{"norm": "rmsnorm", "norm_eps": 1e-06, "positions": "rope", "qk_norm": true, "init": "normal", "warmup_steps": 321, "batch_tokens": [8192, 16384, 24576], "max_steps": 5295}
Each number is 128 + 24 x the weight over its row's rms, rounded and kept within 0 to 255. Layers, rows and columns count from 0. Numbers have three digits each. The size before them is the row's rms in percent of the matrix's.

# up: layer 2 MLP up, 512x128, rms 0.218, rows 508-511, columns 64-127
# down: layer 2 MLP down (transposed), 512x128, rms 0.205, rows 508-511, columns 64-127
up508 097:132086133132116132112178115146115101121131150152117098147114140177157127082170109114084118179086090163109148151090136119113147121108134184132148139112132100121118135103136110162123122123151143
down508 097:102136107130079129131199156111130113145126145131114129148073125146138147162122124105142152158118123086107082108150143136106152116138100192106106114138122144106146114122121154114123135104173142
up509 107:122142137126091119121176117124127131116142129131142151123116133102151086127154160111119139168131113127152115160133107168117074119200123115132147108117144108136143145166145127149106143149149140
down509 108:141114142099105152176161131152147141139165093168160143122125130180171114152148094157102151102119115105121127103147113152111141145112084105099105113148120138117145098158112151105129107096097111
up510 116:118115160153129129111146150164104116126147055133157115137144094153168129112101143099122134158142111105124165114109080131129137106116092108116169147141161133104129149100091159081137117112102167
down510 110:139119084124173121138106165142097146126116160136101153137096110165096098145121120124143134107130133095137148082156115145143109111147133130133090121134135154114153146121125106116151112069128107
up511 098:100134116106071174100125091173149116112144119127089133165121095153181104114118116123118147118128125088115154142092139113154147159158132141115121159111132096094118084150145107140126163105109118
down511 099:106123122162136191133136124145171145113098109135161118131178147107100141146106186119153128092133105123112130146136120165148155145129111163159121140176095097157128119135173126119126131139132141